From a checkpoint of a small transformer trained on Wikipedia.
Size: 14 layers, 3 heads of 32 (1 for keys and values), MLP 128 SwiGLU, vocabulary 2048, 1.07M parameters.
Architecture: RMSNorm before each block, rotary positions.
Training: a variant of Adam for these matrices, 115M tokens, 3533 steps.
Each number is 500 + 50 x the weight over the matrix's rms, rounded and kept within 0 to 999. Layers, rows and columns count from 0. Numbers have three digits each.

# layer 2 MLP gate, 128x96, rms 0.13, rows 100-127, columns 0-31
499434487487370585516565620510496518468548451527519479466536461464437526493551483487519514439431
482416523545423488561509453475485520498504490480461563564543613517501483551577595639539537472452
528435581504487525441485504496478500415442475437519519496531506509536561420474532526482543442580
509507478521392523423512468490470496495499641437522502462447620565597565516528416535496484555508
537500557475482525541494532511452544528431472484493496526505481523413559580623536457422602468424
423553496478503480603460569547588591527394478434498466549534477511535422534584550493474433500473
526465530578429523482527460445458510440538536509528494549522428586482537487503550487503480493451
538428496491526476490493447446581549507422443479499541448471492462380469546456573595468598450460
501520498464527488496554448609606471534381470431476548615557507446455578487488463543510560484539
493592581487454531518601505457604496499477560523549503524551552554460399521537534567469566484478
528401521506498521514423413555488469528466431516493469501440453504539534552492509511591518520539
527381574549452450524483442434504559483571540466501563531524412458464576507518483523414496527483
601497514547488552503488422538517599420433547471481525531511465538467450469520539538647537520475
514532577507517546587558442516423500410388462445370532575513548571568545501530488559492477553543
544448561391574464449502506449470495525541549479513395431511523469466367502490539610514516527468
513620443486407521522493486482584524387462545522528459622562519482544512442527434528456550564458
536529537448550425436477489425461551518478455550495539555424557554530519481529462536538514441511
534494538494507521466476480547515540541440529552578516460548598454502547579478396486498474507525
509530528530580523572548551521603541464510389510507553549486485382406520511627443541486540381524
585405534481468550451523576524514483467433394578424486548428535479464529493527510544456484526545
385447565521557462511549499452481580479531456524531523474549484458407468500477542602475491434554
517456541586439576468444570510518569497544463543415481541387527544425502422488540513581415484586
511396444534474478519519506490479574494480583516473507448500459474436509440508515434415554470501
496486547402416495504502551412628507497482561445508457496512465508524530457479480501485451552484
538488518525503436457560456388497520563567488467521504502452569487428561499502570516561508478490
496439568506458487475572452409534617570485542509401549471559486473390570506468526584497538489514
437565451488465574499448523532573522499536461445481436503515531486481511498479536528576559424537
512516550452485489512494624453477405556427523508470416526453503528491467521542534484660525526560